From a checkpoint of a small transformer trained on Wikipedia.
Training: a variant of Muon for these matrices, 165M tokens, 10053 steps.
Each number is 500 + 50 x the weight over its row's rms, rounded and kept within 0 to 999. Layers, rows and columns count from 0. Numbers have three digits each. The size before them is the row's rms in percent of the matrix's.

# down: layer 2 MLP down (transposed), 640x160, rms 0.0337, rows 413-441, columns 0-159
# gate: layer 2 MLP gate, 640x160, rms 0.0982, rows 414-441, columns 0-159
# up: layer 2 MLP up, 640x160, rms 0.0981, rows 414-441, columns 0-159
down413 104:401616554471490556528516521492539513541541479559549433490478469475521567513561490434462480587418531586497404429535537518389397517563464470500482479496433487502549553435430563578535469567473481423447491437454467520522502444519449516441567518529423427556429456469511595513513531402503433489460446507530467565506451523526446438523478531470552528430478516532587480499498514489576552534497504553551542520545450423482513502460415488538442419455492570419541472390497531456455514371558565
gate414 099:542528483482583514484521514598486576430426469494511541457562519529514485546589511566494474471598533532484532506435422529535480452571489398529453534440530454423470455575528547496530455462560439470524430502531492531493442532455550540580495540549474565425334543586537418452493541554541516553499598482638560517492452443509492471457416522515427407520536524434472561521458476507457510458514557518467555482515511459514506483396522525603529581510524516427490461495466565635533475484497456
up414 100:509485415436501386601444566511469488507543520509542535560468412482528441478450539429576539461498475506420460578571455545492534542470544552486517496616501406540436584537467507511442459507487359444464498564454507427424422541557566497418529513459526468482480488491463418551486549503437456491459462460468446569501495510506445543533523552529442561371488591549509475555466492524531524542517584549548424573550477461467509392558481484424506461517543555526500484497504497414510473626451501
down414 099:471532445569516426532565504546512485508504476559558535472460531540469506505468434458448541558410570509549548500495529465490511595456406510430518509576443586448430557529478569390463480517583461510504553584575572531428404423512463515506448502461534517508496473564480530480504609538518458523507540608438541428509477489421494473396563554526621403428447409512474481425479486507509405473504455524484588602440516528442532515468512441507523548568528512481486508565584449545468534483517442
gate415 111:493547534439564565546482517462489520475473502458518434602555486400517428437535380483632526452483502522512555509481545600536572533527524525441510495449427419505424418464534524497390397505599497510514388572502523502532407538516452507545517560413513479516481502488448457512437464469526523540542450558526447537446483464465494504480568597437517528456505444535551411376461498488577455519519552587523568489446514480458473522544509404504512519449430530474485545548534466523481461538483374
up415 091:508540426575485502434552605495529511505406464518489507525514553507467545499563489519446535449476507588480577528486500475489447570579451511447440533514490478484468532551446480516431517444436511598502571490513592463482540545448492489497512455471521385526448487567423526480509429477469535650506521508485542409414511538515511534483483494560513515494496492483518488585463530602449460329661441533391492475424466509552456529442413491458576504480485510522429511522552446521503610477504441
down415 103:482564560516485599508536497603548520430531526480577491472488443413442546547450568529438561557492536584505430495540427409443533542446521468515497458513467508485417481524473452503521445521616531477484585388450537478573467435539477480495546499532443509552499522572521556560505493561451500543432485446454453566578490551545549543496490485516502429481459566497437564549591452548537500481449439496555552568542467554453634606591518514492531364546500477437508521498487522442518394483457485
gate416 108:482509589516508424564561450434569519603505562498409560455533451489528481438409489530514531436519470569490559493455414519479517502521526560430531533584501570399525503470456538458450542535505459478549460469436479525414472477528471477523500457438523517501508542492454455503496581495569514487486465535422449518552459496434570460458562431422444450543462530556432540385604517587573424510405614523520417566458583507525513443503485481360532486497441490468596510490530531435491436492523467
up416 106:510523511398520481424522472564534485421401488480587482604518500435436414490424563482659534528563485567566474460465550491589476500528422424455427515427546393516460510506518559464500580444531521471526477555458540416515502569470468513546504476567385501521551506453516514494533500514500482494527551441554446430448541466552504557531460450459605559419475480489491536539548478496543485486572503394469464492581578540550509478561478474522500473614431473461552526551453420539531447531500550
down416 110:426489519545457561559492392424563452538521453523448578527549515469435433511521505487432599457498499497552538550563487432530510488495415522462549451533550534504546572435573439534507522585574341424545412517514488466411507536453450457529589461538515485490504535531469435487530574563613461423492480511527483511464473467491501520555530515517488469497463409599485433449445568599608505528470539508537435579485471540559514412569475485494442507536535551501611476441537492456500458558527526
gate417 089:527541504435430480546532444457551539427554502459508503472562437512561495542609466510463541467460458441565417494444499410540417519429516416522421431521581551476502540465516479420502526510633547497513380547520516514450452459474521512512422492464420506503504427587475461500479614499466456442555521395489397522501511558447562470519551508486476526672509493446458552461474445504516434457504505505437470448505427467550466530536512581512422513526586527569466537492406447476514431513497472
up417 091:464453487459579508544453500492609546481519548563468579494448494482516468543530437511515565561483533548521477507553468483546402577488504479462572348562450484506481469450493537432495574590508524541470419410485472486437518530458481547488481468529517466474522429588452560499455588611439402515413579518537430409487564488520468456496606469459437484629524486484522503456524495550506425515443530507564458404672553524425461530549464497466505554527512518518513478511433481484486466507474484
down417 092:464610499486500513539509498435463421456505512484541433485449444479592536530611555551459504524438522408447392546445520512518478487505606556500558487543497552515482463586446464436475419452457478445414447478518494495548497409450537457460532461423425470464507507468551514550479483423449509448536460467524441586471507447567629496532475553408494542528526594569509500563481501466588501537579444496384486491440431515532377476483506494581565477438531496430577528499427492481438485452465483
gate418 106:592466428534551612565436477514441477484501512456507494440532449493417558443467483560617490433495514515461549435589406490444544441514481452484554561513504537612492490509550499511476515481535447490383542440553543540500424580512366532541596467499545525540527492415480491595581463497566510496494589519541516573542448591520469492488519469501439463522534513555524401563419502545562510471502484511513532555461456462535574525565530425506492497449451512539484552454434409481396441468559537
up418 095:417452468520549407417473486450551490464410432433484570497499554516561519538508549444496468470461464531448554503525446418449509481553417539424581538514529459480481439469500445476579516468477495544449559397389432515541452522621486547647560546460541521487460430478541467514457535475480553535473542542569541510458423429507372423534581559467485537407560477524510502467449551567533564469476591576503496463504482486460530539454433486435524538475513533580495547484460511487435517543424445
down418 104:494512478509545627557498556509492501423511632482491535439515398529491487554481441555522461483546492418544479505464512474582516466519468554530466443531398579551459495576603523522446425568475539521495392413603459490413468535493500477500520542416477452469456476507511665489555500448444497550486427555537402519488445483485524433462484469369522525559584547363480512492478496427443483534562456493432478514548548533487560528519508487434431496568523535474527536520493509513464527525490446
gate419 102:555578645481540551487559458606526583483438580435481530489503470444543490602554497552467513432564430509560518503452384507480477505545443524438514574478504548478511451542518481524513450438477496448490529552418444504495397486445551509497584621531442508495581528409597453489426507438549437492462463423453504567530517497573402443555466423498465510475457529487565450453535495416499495436544560514508465540567422504511438452535494464445514373545554561499432496476511512509530490482484496
up419 094:475412484540404487512548461531543559470485539624397423583514483478485483523503504495524483520460479502469583501458507443525481497430449502515555517625397474496437497495514470525515534481641454468497514513494533578530535614586486422512460506441509518418468462451460517540505474551564521535524526484504524479407564473445515519488469536451561409459453452502510420405569500492545496479552445558548444400571436585535522433512524537431572529443631510419467462500574510587484478423506488
down419 100:412443456523503552496534533526495558420514435487449459541482543488507501481529577563519491468476626427501478399481534507498471463522490458538573463510481398512540512478500517560501523474500401512441528567590480471541511561522404472555510399526522587434451575568545483536522450537533575532547484540459464427506470462471536514363511615594502432509548472475395506485493516429495436471540569559564542551489568511496509450383494476388612499483584555458492538526577491559530479541510543
gate420 096:553497580518499506461513445618447429502457549492552519562478556503473484525515490550474541517521461531477488444556472453489487457473498568471439496565492574581575464556456528572557490519534425548536409501527520460482477536446497586410571396541565460555539479484533532487556548478575489552606510458491539594530465542530429554478510546443476535508541533464431502523427551491591549501455504484373447519517446453548504516605484597542512465409368463586521460618574451508470505563544468
up420 093:491451412478583446414531558406498514505527501408417482492523558429494484468557566578532550425493482503586476558607495438387546490593504548509606484569540550561495509591459553485527576533437496474473455427455490525536487482544468502468531445421546549468487427551466484590534472532498490418486492464493527537558477459496511507565518607526538520487507530452524570374473477504521473506446616562476476492507522436552586517495536520492373502411476534505467562448535567479489533579443441
down420 096:433563478466446475483530582397588514484529449571484420507512412534566543457492567485540427405480500478529501490480557457424518440412502405574507466527525487488428624526447456396517521488516592510486499475421413591421547464494518506490457646483429569445464445472480526515495486486516473479446514441553445421520577508568497442577518476517526538505413533500558530436530461480487440430524517575541500516530576511460568543461462491475420489544531465469489526507494563482520478558361452
gate421 093:485583435536558462460467458426488464532401413556535488485472490503554519510517462609508469560469526520546638506515439471512523489445539446468386578419457532501490431542509608498542512452527496548507492532562413578477505502501481605482454512560507438391496528528508594533482536527593476543453578531429540445533488491485508528422495588548443449483558489513466596405448447541448436541475576507480527557452488475548554522471465437552498511524409449407487411505430492556494493533590478
up421 090:491478509509394491539440482426575459551429456454470428583474457399485486478512540522510532520532570579408528537467415525506595437520480448483540515553489431481536420448528572498522462611534473425556517515452570489455414518477550429553482524479478449522586531492445578526565442488526529553543530462475544472442501435515524534449458602507487464449528441519504530479580523514470549525449474523515463485587525594525531500516392573635428393497547535474469484420576591464457511474454550
down421 095:477494457369499404519451464423541518506458556419536551519494535460477447515432400444533550422431494572532477482446569430559562427452582444514552460497578415483514490562498462484471501481521582536522466501433594434507470542498551533537521421447467499599517524479472503541486590472485483494492634482537467557484504437569514509524516391440519506538470480486511530518465397469466439475512404471436481590486495481493495409398520425432452584510444442411532477537566503456451491519436533
gate422 096:571501562449496449502565520557548453487570510531555482506543541486532493422495488453597446510613549435483473606569431487487510435539508462503486460518551512502490491574534555543507475466493509545484562531476501496487542468584464462531475476463495441472445568428410449585425537482464500503478521544448531577512492559449412452550492558491442539472522540611464521477465330560553428481483495567594588459599498436593530537493583581520456484489504429513473564485425594511421484571465458
up422 100:488530518376505477564505553490507460503511556502524438436455538566511515540479521485534418441545490480523516493550484499525533472434544442433533531479451539512398484442420489533502442497456565529535535526420476448400496536477506471491505479418485463431528524583510512561559508416509537443461554457431393488506517501505583602508507466523477560492482540584419474482492516596555379524445489544519501418496427582526457473460449432595363586511573550474559425514431463466434456582421426
down422 098:470523496538417449552463409466419461485488452608429512528586572467543510477482516596442475583525500470521492497550492479481439430508485499404542414446481444560566448533512563558516521428606468521430490505403555474519612525472419505564515527479514518494468471471562484444521467532474499534577531443491608530535439440522597436437503438506418515531489442518551561492415484526419475426567501476453450491494550588490481556434558480489360491526538516565552542531420440548556491521531519
gate423 099:543475507574497467588507566484491465475463573418541491480443413499495480428549512447392658567559512597540418519466505466542566516505513511497536451538485422428553508566524482510584493517584522491549520509518560546480491536569486498520529508431430486476542495523482436513462490436505522548458558372476547527394387545509487493420490555504554489455516491471467508509450533450507558489488481395507498469474353492571567550493466504577393474418459434528476510635448438510495523479525481
up423 095:505456424544525505494512567513480479416417508451553481399434536535549562446531507499548488642497496528432542539478553443601474446476573478518479534429461525533456423541539481440561585533390395554473405430478578505486506498488563563497458491427468478558522524539440401539551482413456485423498489433539525576436467460511491510489534449505498507435494478510519511506521553488572495452536478490397369428543576514485570428490549450430520504467459516537468568534508559465410416496564503
down423 102:484469472525423432436539511542568542489399505477496511520515532484447409502514491507553332488510424513584564411561475497506530459438504518465502484574563513535582393458423541548495544456501498528602505507388534485480450494482527476510502516504442507595492473430604553419564594535487521517487522491587454458576505528508439571505476579445589519445432462541578471496593471451476462496529494502504471433462573545473444542460465493539454498463477461411473508487522453554497633471407461
gate424 104:497462493533540460468447555526456484515449556456533481473482423476394476483439541465517553460539538542452577508574508564456538532540517483351541417562450401478374453475548488480531509393470429538524490507495469482443558426632508555451481414533513481517456608474524464463549461486538520501506513507503478565374500411463533570456560480497496523481394448523500521508470504526506581580513491510430427547536497420522413466458526534461541486521462544447481459616443529447453513431588544
up424 105:565508543431618411474455411584507440507588460481499500494485487511535490510498554484548470467439416458568437501502434570443568495542534455522498495521431589458392451596533537517496531525439533472563467542504535496535517463554503514545455456483432435472424551500523421596480522438534349548543557526528495502510546536560556507508473452553461543460516514495556512521447593492520518462489573453500586385480514564501523443531478594545473506436570386541451544423462464542506462444441586
down424 107:533570396464470435507504545448534465468514589516493495440470431538538450489438523567487490523563531590486524504488465524477553599503472438473524533563479438473446439565540509507513366466439495462495495562556533450561567397568460427536467371525545524459421521536479486430554481416531486563516553510478554487459460448546529442517486444595524347496491443533491445538450554479530504579500502508461452444515474561565397382522545493489574473412493403464478481500496467447522445438497549
gate425 102:514456565467480393482518524567572508528452602381586469439531505460528475619532577508430564556447456489453425430463424476568509637571480474439490562574467501509467482502506581572527479528445502501395474467487502561525504576512547479447518524486446442477477506573436460447545525502487468541536514498500410467559510540455474504484376520526425506493582471519600440505491413441479475517443548450598468509462430500490516509568477515549578579516522497488477464508441591473415542505538451
up425 120:504500450462480546451566548494541478496510549437512531527440443500462574389490496363456527572376502512465481417507432531526538403452604584520455504404492516444506541545484508489517536466522560548400554601550420429522527520512616559521448445463470583534467516529484518542436439479545510467526551527480454534476507449465438454493518468491467494529534469558500455452546597552472543514457466403465536513582564575525540579524494524422576466434513469482434427433514486492575505490594577
down425 104:558559468535520576578455477443519573401486621569485443565514487484397541516527558438468608523497486506525497485482499447634490421495583499524491459481507557446469465537520586557486454553476489447483540441545546485514549562528497483464551482487456530448428558506523510614424465449449476506562600479470545492556493575347518543518450404462429489445457542498465568543443560483466536486593547448521602467507460443527508514456529525520484504443513547506539474430529500565475594501422449
gate426 105:470483507555461441504445567455497463510552467494538486504432485569497500469502504470458500513491463559553573545485534527587540473438500468470539503526573542466561472522534454452494459506432572556503446529435495415458510580402505446547521487477583528467548497476569464607476517514548584538449544447493442537494515569475403459472457542431436471523487547536537463459500541544509487545546592538598596559549445542594399596494469612499549546561648577406497544550509442396481489501439552
up426 109:523564600502447524457505470551399507532507564611521595554549516483534522578547468445510551495374526510517402431487550464506435424452450547465494511531532512529531470500461461541537479540460522464490498448525549596553460507474558556455570587486510397446504510408501524431536537493553423458470598598508539453483620573536568530549463457478518531451470490574560538551488532522433539451463438482596599486513530477504454504414577483504581525447461530444522532475443398458562484484478482
down426 098:490645541491451512448469470516413537467470526578541597508519495490530485582513519451547445486393506463519476462470502452490555513589469556513530544444556565560476555457547475458546473546456484509485543366526480533536510425583508529447564534492529436466472524418609482494456594531582439487476607563485476570581579558524506486516488434567519577421556548555491516514531511505565491545546466438564536524503533508468503489410565581495581448456476504557577572462445447533587543487451566
gate427 111:508555543481448476433521572404587610478553408465539436433482542472561502507477426455454489533534568401465429488516482524535448604474456400491460476432498441516507508476460486506493520536530513492521546546485545520523585471456545589450511521456483489514416428512431536494461545454547490496466628419562460467451418474513418477570491566517463462516546519527509563401477486472517455428535447485532537462495466624523462514532522504446609479489571452475617402513416455484539529467588457
up427 111:453479415502596530503500385439463563540490445481474433503462391542473532550483517495419496478526415583549535481489515524425570535378502580491494420458477435518556551504522457511586464506475483504442494565519520528483467523506450481493519492444532480514504473525508511604591438524486478590527538552558526532503483442469604518472446531471579447597500474514541450514504425533469552430426389509441419501486392512526517506431400450574548449503557563571471565469548502574453464540394548
down427 101:429411433450552560486546506508491458548534466466500567501434472562454515577451483557474482488672505424559545514495472474501476576446479503542510513490502493466583590515545430535441541467579402454516439583497531396579472558488533431558560454425545450469516568485454408496603474484518542473553580531475515499600567496585497552522533470378444479566498494419532489566506495573499487547482472476436530514520595517489503509431428525503432520543554520460456541446463561482426493566508508
gate428 094:449476643519445576547450412577502547517552488445518471456536428466565505549550474619466439554448550499577478495436367471459512448453412504528567569520544573502459505456485469490481377502455469482502434455487478613432444534585533550566445482489493521582491462526488411456495546533544463473479566545452411464553440477558495475587516462508535503517472583658469569513460434499532475452461479509497546559496475457525563433484537447530543519491484469515547569491451531445537503492472472
up428 107:513511465511530561460574460439586497452525508519522548489503414536527484493483569555575509518437457474486522469494552458507471562619561508527513537472517422534515561464511561589492496522597508531539557490517427476644457477498478482413419537492535481526568477510494486483365533586516538521487452511574416550495494461575485499481537547524489479508588428453513523448653452472457465449541433463483531464514540578459521508535559379550471558475442575518617485612518440595492459553459507
down428 103:508538442471446535479587535406537469549481506525500489444568523569426483523511501523546564534431522407450567427515564515492501619516572471467454535575519445414494454509486461517509533515534435445482427456501402487573464521444536410416455447544630494452501521484459373484517492505460486424542447436534481511435559487502470490504456530484466571507478464499541491449534433477527549521505479420547465470542579556494442560576558465427440589475376541460508384497415401521507542511519456
gate429 103:529480453430463520544526510560462527520560567561507490528532521458467492514430510530482588466419520375534509527581546560437487533507512419510505390457544492492503528577484464568539446490506462437491570503570540399542608495593519524442446466535473554437545486566421553521466437567529448557488526579527467533598554424528481487550522391625517530459509525440418512533544488566471505538474443428487513547457440510454499526421480631476458541585458489539478422478499539482530502583507411
up429 102:482557429503466600458443553443525558556583511479521562490477492415492525588445480519423516499464480614526501517532378463553604530550398538535520468491473543517479451431490481487522527516429486538449519468502569512506430552439360457532447453501482500448620503450579476530413513530479474494485467465526545476435542538434555522501421473493585485486423434475356467516433474483500498587496453534436554591477433491513521519550610502577498519512433471490458552523553476571535469499537432
down429 099:570420418392562462457574445521606508424489538468519408525510393539466433405468491552509547518395607523548437525509531578516473461506447567608522512545441514442545513474534452557457568414488560445478474553504497547486527457484539543497467462617542466526594476515590428501571546472521492511532501560478531471514491512475466592468453560535462501538594581498475503532522438486420489477453472497546483377412566449423440466511461465480563512480575441504480488504437480497520519516444498
gate430 098:426537510549481559564515482480509520586486464450498476548589450546609433509503502453535516466449511454411480495504498428492418559489571454516558567535502528488538505518495615443488534415461543495506422565462486477505483548498552583452509511516458547456560515552551426508450501532400454558542558456451535536499491502474477587473514441577440483425485412579560457462545475407518414467552492493493551653458423596527475523527573464579468468509423456496504508458510527456534546357587534
up430 101:454520470422414395483513468472507543461467489403463461556614500424454465529503512446410502404515540535462432585587473416472540572502550512448502490641549399488426495539570525448581535501482539583465435447517411509520516516502472527485486524505527457482462520602542458480497530521502472494408490533586548514512480446493455518489491507514524546450429447558451450454555543453471425537452529530477476492510578536580515420503416535430451441493539531407483466510458667493510543501506548
down430 106:448456500451500552421480496466553536390534550507546544445512460541415456554502506427536499426492567567548537505483488549590522415431437480518537494464499523569484530549486532600538456465453480500482635493588498597453427465527412432560534537543466545471549485490490496487525389478452517489503461636575450517459465507560466404447503497528580529629516508433462537463469490562504520522541456437473521559453490452417587567528508503489536481477499508463551509490513540584431554379466422
gate431 098:572375411427524548510507535478506420480443513538602475424565375473449399503498486413523497506510534517551572540477517446454547495440489470451460512399508440499581501427562474452485425506628416515553541508491449513415516494469405543501488502525499530481508409556485594539538537500498469466455542487493482460480452430522510489437523502566512520484484465444459495518482548602521522455490481453390463486560449352526487527497477492401501407592486520490438513496553479494472571588509438
up431 108:567477502481463531480560401489478451524522478491500560512478568512499500388454452555550504519519581442468493431483488481528495476482495509461530477445553548516445460491471476508487544461508571456588469441415459386398505447443486519573446386488459504521523599660485472584484436481433523562501427492375487470469478527521475516479477506390527476497431506544478416495532600519487556480438501519548506470465511413522489619519402483467520493500500524536546455459592489428393500448593423
down431 107:486445402457523548530530537422483460463530478417614404460546474465458477553531511484578479504453575469457453589519464539534532474444473570523441524537604499510512486418602468388517462553579461546423537500536512604441486532505429440497626477504512496525447432497526529531549607603546451396447477478551532458461461535629464468431478499415569436485510527462467529554537500477516504433521388484482551442511431466557455534538530488470490473559504454485485544485494504554577530542500490
gate432 107:498499461525558584517487477534450466534526409464446496537494521472407465551392414534543587501565489395442516559522502448500496560511484503525450436505408425479633413532429497489399481496503529468444479429488447505492547408424590418618525488485477509508554488506429492496429521433546464487485508549509514508491424491565482561523528505400458490563600465468590499416391551471480503484451489557492542490430502468562557526518486461525565543424469505572472567490496515574508591535509425
up432 103:572543539581561490471483473540535502495483493511445542549463439513487446576495479423475452491525489562488419552443490463486472435454507545500472439487458540610489526504523565369587546505498471497455471559404502389532455552509525472448450543526508486477460505581587495461577444521486486449446498502585481493412429542465545548500460500536653524484526586493491505430617585431450597510463444598490487533471550464460514414475470512567439476435525597419508526577491508503446581548465467
down432 106:478493473463472545559512572492513508546442490487486448509530486501623470478530533454539368544476396581542429532489513539528491545527527464447547486582610535501437617403551489494501509507494540586581574457473492482547519529542428482425472506561435529532389495441503439555588568516548526539566494498502525586545576534455513508574430495586576511581460509560438546539597519454456510479594468500440588466482434500515417572492475426552480513502555516515491476488454581451504538494571560
gate433 091:475445508503550558478507560495479577543512546559463474526504527543501478474411504564541495564527499402410515463468553495446465450558539446431494449567402469480552478508473494593426465561491415539587451472462493485467463515507478531627477464515508454528441500426552491403519594541570553548476494463526411476426607441507529554468445501398465466466460499423415532499392575376523517562453472488502487468578498497456429468485542549514563501587499472616497504419420516474454481505468549
up433 083:491473509525562597465567467492607523571460473501502587463443468497479588576450453587505442520457534547524541451465476499441589434537520432500544435504439396562491540545556410574559498541491415464464465481442519520572427541527474506535499460569532461458469502471588448414532584477507525534466559474571468529433512465521524519515499527393618543438412497491549539515398554378610508493470493542410478464539473513407485460485417477496590557534480464517567511531487489554518486491501514
down433 094:491491507586600560555503527549525488573451529541476530525601487443489492481492503418420487445534494475494501491565524551525515455618549468545513556471478453560634580567509536500439513567541548481478484544482397480556568531453477460486515561560528491522582563393584565440465451471551505510499550519521442440502456505523449522393472499504554528466483475409359530476523474391516572501443530499500460475588519557483449548427562448484506431564545523558585585514549515447525499425525431
gate434 115:456503600496434458574508479566548433478486467539466474515549427495536521569448516509471534477559557504588432505563515539519456400452510514480504446518550561496535556526519615566402567529480456490567497463508622438518469451409512529514518417433565471494517555446520507539612572454428557497442439458493509445564588567465530509496503445468530488574430480520453545435436547412446544436436502507520492401444451459462523521510423529600614530464480512473528514562525521476445597558494525
up434 104:558520442520584647519483536485465481527514451477520513511439584463476467497494505562526465435630559553480522538418570584565433504471469546564417619516509452503471539510517562474525466391553501453502511519594544519400539514443439507519470507494413377543432560509473494511570496474389400489446461490507579545510484463422457508522467559555501524585471464493505471612563474551511512472542585501528428499538588425468463507492510534469471552492511448554498433434528569496516529454495441
down434 107:519575488497490564505495486439560599404535540532525476499508490519492442521532442532548486499467489499475542521411522553537486567514601429582496495492381461461600476429535539488520560446515485578456516509525460566473561568521465357435558561504515513512503506555465449561479497511492490531548379558515540516398505471555484474517477545508373496610440529478484459483460570465517458533449493485467436469541556535566443459546555507515454648547462509635496487516571487483520410416434512
gate435 096:566487451580504490438401492578519501613513497509486501466474543523500391454540504427434534487431446492475534542560528473462523535558576532576449530545530422532427492499533524507526465444482415414544488503525420548511479516564497438614558495468411513518491476570336458461575483468543426483496558479493589479492509396473527428417438456443571556507538521494435521532562523561376565463495513466496470475427546450536489496472551528428618566538568500465476492487490461576517473472501511
up435 106:463486436563486529480497496579588555584493515551488530558476480506436466486487452457562548538478573560490507414542458515460482455385504407514518461484552495474457495486455431448577434457581460443520470521490408547520569588565439593563420497558452591497502525547404414436480481545569501481500445426496646510527543481444522457495486486463523544512505475562509493502451421509478539507539468402557534506411567462470463462619521544451496614577524526526456536461544516493420538538572485
down435 102:528487493533442471545552398500474478501417624555507496492522556473540545444476583556441523341487429519510525489530531458458473497573527501599453553486577472511458481472484561512492479521499527455503514519511499502504513464565556445498556531415619511541517434476520511562580503463567528553554550457520476521545479422343385469406484465469420465479524508534523523480468509528464457430442568541528534562503437428473483532490489440461562429539448361595471527556460492506470442589519558
gate436 095:604577525488554480460597499576449526492540507557400599496493441509528440502503526504523510460427499546557470599499531484434449488467542499532498400503454501526385443511568454544507533520495520593460508457462502484536436501443518564465509502527556552452547530531512520490494487464480477539548533632570586432412531606493443556480444493472510441444505480497561498456473542562448573479509507538545541458497487420554442439536547476456520554522471472426440528327423463434580486513380501
up436 104:443525573514463420504513530570416500432484550583465464530396530576477527414531469539500477492409498485560538673533578438518494495516551462546407484461450538528502385375484436569604446554489477499580540433465520410572456551462458543428427493485437522498490542555476481495461479527479540514527440549507476488419471523482418479488493490379519489448527530499468559555529528536514455490546466515482516490501566460516410495507494541538485443478484443468570567487379535562496424428480477
down436 102:445522499439488428490554424581477418388504458465468567576432435470499530584532503518539501481450575422505563482505476449519458600478563478536549469387535440561558494565508504495460483456507521542501436575492459572454524471481537457482490414473562439452475471460550574519575488673566415458493615394520475441562494513486501494491464577507526476548507584571495522593455395472516515530455480484504491398511516518411562512540514494526553570547524500532503546487479455459510451566457510
gate437 098:493498504550539503632529532522470543509460559455519452439432492498590501520487515510607506495465519452540494538641499537523471554447431522504495430449517516496417452487496457457584451484498464506538440568470556496509554489546524479488526474492542467534474594464493466504479546499527501405588431523348424526500467538523554555564539492482527486503529444449493499456464592514468455534552457541568517565472555566407494493490399531455384377536604484625445518516513553422552551581552458
up437 094:487473587524527628477438530460500511495491486451466536513445430429441588442505507472475526482529446513554554438582588477491574467526539547510546441486502480490571425439485533528570542491517549389425456471506561579480467498474438429443518482547515590499597455542513484560415574518571517495595509477605449536481485555505569464574497493533517560603419450508522465465555495428544535559521447387536513433516556564537502499511525527581495586485410521457557471609529553570509505451534512
down437 099:499424515526548460520489674479473654481438500460480463460507565534446502487525483460487500488507536469580478431590527552496473523523454497511480589501539488528494508574532504513535530454499468443499476513509514560482468468503433490519518426537462432425491480540491424540396535556556513402433500542511428499422593584493515513529511516515659464580539510512442441407453453442578475510451496530430473558473508489439505517567588574587438427511467524472492549543406505569481541465393446
gate438 092:363458417540485458531368548522510551483460360415508522451521488407455547472435420554490508466514554437574560513452436513537516574545552402489556509395490577430495533505540542542458488491497456453538556521494547474572487426543532408483415452563480477477502436466420445525478519546425551499535556485583447585495465515480529512516509502443524534540508537490475449538530460538527474513488575596513578464549468530466470532479480457502551496558492484499515505522424438578398495542642498
up438 107:433498461477446421433467423516387457472471429574509434536456513432464460541570558396477550485470438424487519446537503560496607456533469502487579514540610437614508513496486489428491547480500493466560564558451517476471510465530477552602603442519598501549491499458499551501507427533516475519407526534563548522490512486576446379577488478546543431542507576533355495484558460529448517491524531447508460499522443475516487536480439460558538555526533618457525444506570523493435542522473533
down438 095:405495482472515404477408452463441469396440474508542508463441578479513420576547481423455505449506482498493498488553459513490503529486493507593533464419542528497499505453522492554498561503490521528546532517467499500500484491566532536544475420584522540516431489463505504549493507608488617568558588507572472533544448486536542446634442536421551447604439507624385491581460536566405495496551514546526511495533469476467501518495456410541558512620581475512495548469571456538462528565591530
gate439 107:454511528478536448451550488479484430498511466511499520524489490569584400522496482507496503534523480405418478494540458476492497504458468625421509500506453475454419574508409434484464534547551500513494427525555474446554601446507430436534480453463469527473433478466397439497544560571462515551487460551512540546582457499517494529465603521504489543501541436470378547520484531609613438462472528587584544445518528549514489508523515515600471425362467520483493613499481520432542493566616451
up439 106:494461463462458493511494501374538540549598477489591458484506503504472518515546381491486527481441519503514503455492521586420479510495502509501509524484532422560540458452529641491464503536526525424503417557422547494446442413540604404418465469465496522521540490411525517459536462501439480601589528502449448562395446410504586405587488587552566538510536513492557466384449482549520356485499479509480496513551424552492510522481511458508493411501488442508467477516593487475555527478532491
down439 108:546507514451470549479532592479507538553505531511503432497568489462494576513472496558522477498517506493599493534518478392480455505503533423625531561489543453466524419515586532498535535490473605481406485530526484482459500502514577542475566527567396476581579525469564532509462519410549571504420521500489443430473557509462497467567439451568532450618502498520588425411470533493552530484568511511396498500484452449483496502451533450394538442547523440543578459523543445436599585589492600
gate440 098:522525453458490530520513519509540535640543473527497474460503411371488413535470488409482417438470457528512551520538612466514536448421537563568472483397449585468475536460412464546535465488343452517523528487413561509556628447554498516559483352464588462460450537497523475600471508436478575500520516452567527506517545570499565508453489521546470530428462508512491512523501549505526525484527530462534552420458415488434518469512456494500430568514474397497481560541513517488501520511469452
up440 102:565493516453364436454503451504576437426540555471411407579532442476545493442478470545538542422558483429603543525548491547565517463510469528432449515394470536564494532553445532541457541432514499523436526549469478466423503564509495492518522524507439526556529474517547558557516497515423531519542475511445500510479520507508424484519471624537493453468523447543542442595434551541440466532452538594510541583513608491602434493578503507492510448589432541551496517418548465445408570450497440
down440 098:502490459398450541489439406518532449546503528550536441575530501433504460390452500468491486420505524476507496488446505448493566517550468492470465588490407514470444494558477462478527557436594469545579566468508508633594504483538497522577536473524526598487587527549494476475451490465468536413548465518428391490441513478433534426531462480560494566598466612557544549565483475438485566528558538512530545519524552577537525515608427480490550467498548503491509442444481574444441601423490546
gate441 092:508517527427532484484476498434472464544486590510486497550554502456527448463584554522492484480464559446551519440523584508669447432522499570475473507534465560522525529479554601582502465491470545477486519497550623507526521493555455537488530497491439511453437605552464430506482513579536516474540480535380520617475530461500519482332584494551466538507475494454419511530522506531480570519506521435496511521457529384516577600528475485580590442490512506466405536580509592489547533500525420
up441 096:471534557538425482393448530493525470466464420493511458443509541500467454478413495489555463438511396493522490554477493545489570529546473570514511438521609487507441469463522507501501462537431527542436512497553394514554500573434483449451543467527525487534508536451551525465480453485476374538568453398509504623489453487517524533529462563564453519405454368564462501484536539491489516540569440533437475563520405400518562475507589509621488465558500477400538449468611470511557454515525417
down441 095:552503472494569481501525535480567451612527564527526443481542453542463455504491494443408479557477472497520443508522443579507516475550440585544487523494468545494491443440491504468490546483408468578511548492389433480488499523515496442565574475507586465565461492513537524556515563448635540405504567530487468556503489446481457577419439523462579477496470543551527410515620531497534605576435526510479582508510410424492496597442469547548503492488548494604576477478440483458424438605440543